{
  "num_attention_heads": 4,
  "hidden_act": "tanh_gelu",
  "bias": "all",
  "init_std_qkv": 0.0442,
  "init_std_up": 0.0442,
  "init_std_down": 0.00638,
  "beta2": 0.95,
  "weight_decay": 0.078,
  "decay_shape": "linear"
}
Each number is 128 + 24 x the weight over its row's rms, rounded and kept within 0 to 255. Layers, rows and columns count from 0. Numbers have three digits each. The size before them is the row's rms in percent of the matrix's.

# up: layer 2 MLP up, 512x128, rms 0.148, rows 483-502, columns 0-63
# down: layer 2 MLP down (transposed), 512x128, rms 0.124, rows 483-502, columns 0-63
up483 085:109144124151124162113123112139160116115159147170095096151106111121122121179120062107086134138124199110128088119126151113085156134149085153140152142167129134148120160121150119114139131129110148
down483 105:114127129103118152138108172090123161131168149125106112146114114128154079134093129127079174150160145146086127132113132156136137134162128103168134161113100167119106094112136156137143177123114154
up484 111:145140107144160111118110137086125157122112109184118153136111122107116121150121158150086118097125129088112142155158180132140100120135098077098129124110163149089112138108095141134149112134139168
down484 105:124098120126108132144124092093087158153121140151155149123142104145155116135148125129119133147106162124131124132117127133119115115136105091094160077130095103149139130149103136088103130173163122
up485 068:108148131135149147138094132120123182101085081122131137131131143150157142117151127125111123178120136174111129134144142104140107112099095164146163178141138160146113104100148111140161148123122122
down485 094:165174099163114177120141119156159134114096135104166109133142151100141165160131148110166119125137154150087104098113131146123158126119098133166159147122131175145141102146109128098149101162137134
up486 097:097140134142136125083103162163113134131130152149178145121128150133143106142117101172136124093130114129112140163138188128102105121111098129154164129098134108135071133128119171129137167124145128
down486 109:157097151142124120146095150123119117126191126096124133118128133161141099112141121097093151130117098104126165132130141122128146112131116116152131118116142128127108104150118130119077116171126105
up487 118:135116099147108149114156106172085135134130103138138086098122124124139105137127167133077173122089162100093142115143150171140128130112089130119092128168152130120132168138106104114186131137105143
down487 106:148150142147138157111124117155132073150118124154103130153112105142176124130148092131123158154135134100126161157106143117151168106127146100124092144105144117116147137143157129130105147122141119
up488 114:105132140152099151136126115099123107093118122126095120089123130082144102129119146107081116098121112118126124133113192181102127114152125158139148139104100111134187151119121156136074158113143125
down488 113:157097149102094111133119130160096128155134152127104164176114110096099105135157176120108134126119085076132092170142168153150123110085118122140125119153130099168125155140131123135157180115170167
up489 111:096161104117091088146161130096119134098124112107105126153096141167159104148074126171144154129139151088155142137123159126097110139140117126101091080103132125145123123124125124154174135101123120
down489 098:136103157165144122129118107164125125129119112172161130153140129116115121076162106136135131130149117144105122150077107158151147087147127144137162169156104109115086137152167148154116121107129132
up490 079:133141076145118090088127146106169144131113154094165100114111156133145153153114114145154130097115130076097081134144131166131101114138062119112132094155113135135102103147096097120151135150145142
down490 096:092145106118174091106140136094151132119117142127128095132129104142161117109102117098174145123145157089152083117115127142130163076134055095094107110096097093096163086159110118106129132130137152
up491 121:119081126145123143137131160106138148141099122177114139145133124123106099156125147172076132129079130124138121117134127102114150141103188132110132110122141146162165091106150168085120127103099139
down491 117:129136168151135137124160076164144072130133136132124176108150154129179120126122124136098130104106140132095154147128174107165152158156118160130154132119134156127113095092128116119078136135150107
up492 082:102148147108107127122139129113103138149141161096143146127077145143118131146107157168152158122151143130152121143150124130132150143153127104124140116103136158103158130106130143088171138116133152
down492 085:153150160148111099117161141150125128149103164136110148130149148175127089101136108143154141174130111139112144162155110115177156138115126141132104159171128136148114183151139109135115151132131151
up493 092:113112164121091134169121137162111194124156158140101150109089125056161120156122125174133108145137092129090095099145134138106106142108104154152094130084154145123120140155143118127106112167112119
down493 080:124109124107118120139115130145143124128127102149163123128172141113097134092139076142097133133124134090184109129115111116162096127139123130099123080112106108162087126125102110098120118155100108
up494 093:071118097133125151143151130097110143144136089138140155129116127115147139156090101166096111077128174117144116106135136145108094130113186143095074134130116130109135111138117134149134079124177099
down494 080:170122107116134126129131143098114160097106125132127074098144146133138104131155132125151164190159129117111140157148120097127131088116147121180173159152159103111087147167154158132115138105135129
up495 094:117134120135117155156175139117088106154124133095132104130164114123098110138069149143136138138111119133177061140122151143112157145100141128131155112113154166062144138122108137132132133125131142
down495 106:132116146139124117127147113128113103172096103115131091129168090102119089126111121131116143117145136109167062126128082127155160130113124140124126104145146180111119153117108068080107156164121089
up496 099:132119113101110111106106169119107166102158153084136166128089094103141131132101114146133146071141147122107098133145189156176151053099079135157137101100115110119116106160085125105137133103111157
down496 101:163154111153175126107126102128119100134118126148129120129118125155115141101129134155114078103136114146154121115143098084089087166117128103143105122154100077189137140107137108116123116090135088
up497 118:111142103142070159138123138157106151117095147124135127134163106148132119157127109148121132174093154167166121121158109136127116133149165130137156140102103125145144143126180119147180085133106137
down497 116:164136143142134142158093150115116112096095164111111117118140116092144117135098118145105131144084181195097089141098143117138149141091128138113168101107113172132101108137151193117128113140128117
up498 062:116137119092155127149150114096143107167110114130134154130169121132139132166141145172139136141126111156121107108130161180143171129115105154105098106133151149207140084116098125138157115137163135
down498 068:140124124152119161164137149124103163077097129116145125163131105115168131100062100087140110096112168151128139113112133140116131124136179127182130124090140122109148163133162135105119129113127127
up499 077:129140125100140149143068140112145146144091089182107140148081140152134109139086125176070141130139138129081129129114142160112117146109118145140125162107115161161098140148100135124109119117112121
down499 082:097087124107098094119145121144124114101175114096139108113144115099160097112118153098132094112083091100127124097121114107137114122150122107120117119134135120132145096104126107151132117102130122
up500 096:084139118119111103119139106144146110145152127133141154129131117127135156154111123127062141118151168133128107150159175138168120128112087133134160088138169171127178155102113081062120122116087159
down500 098:129101110140119126083122106076117118167147097101070105183126113159167092120114124170108191099100092129118114116144115122118110146115113135096113170135148133131152121146133099082125126131125131
up501 086:078134129105106154160092143119127082118138105150116131135116161155138121137159109113107150139099123142168122120160130085133155140136147117131126108153163143127147128094121105118138110161095188
down501 087:140087111151122117115127116146126096158120143148114121112106090103147142101132142131111128098111135109155118119114138170149078078117164110148163090087136117112103169129061123193148112147182144
up502 087:151113170142120104119115153135127142143122107096112063144077100136123124146170152112167141131176121081115105112105142141096140106100153137121134111111085107105130122138124091109154095095113111
down502 092:119165108124068133116092113144119121120113120164162139094125113107127114096115112087097123114125157144144125135099148119149109109104114109161144164143137103145127119113136086110090166126139162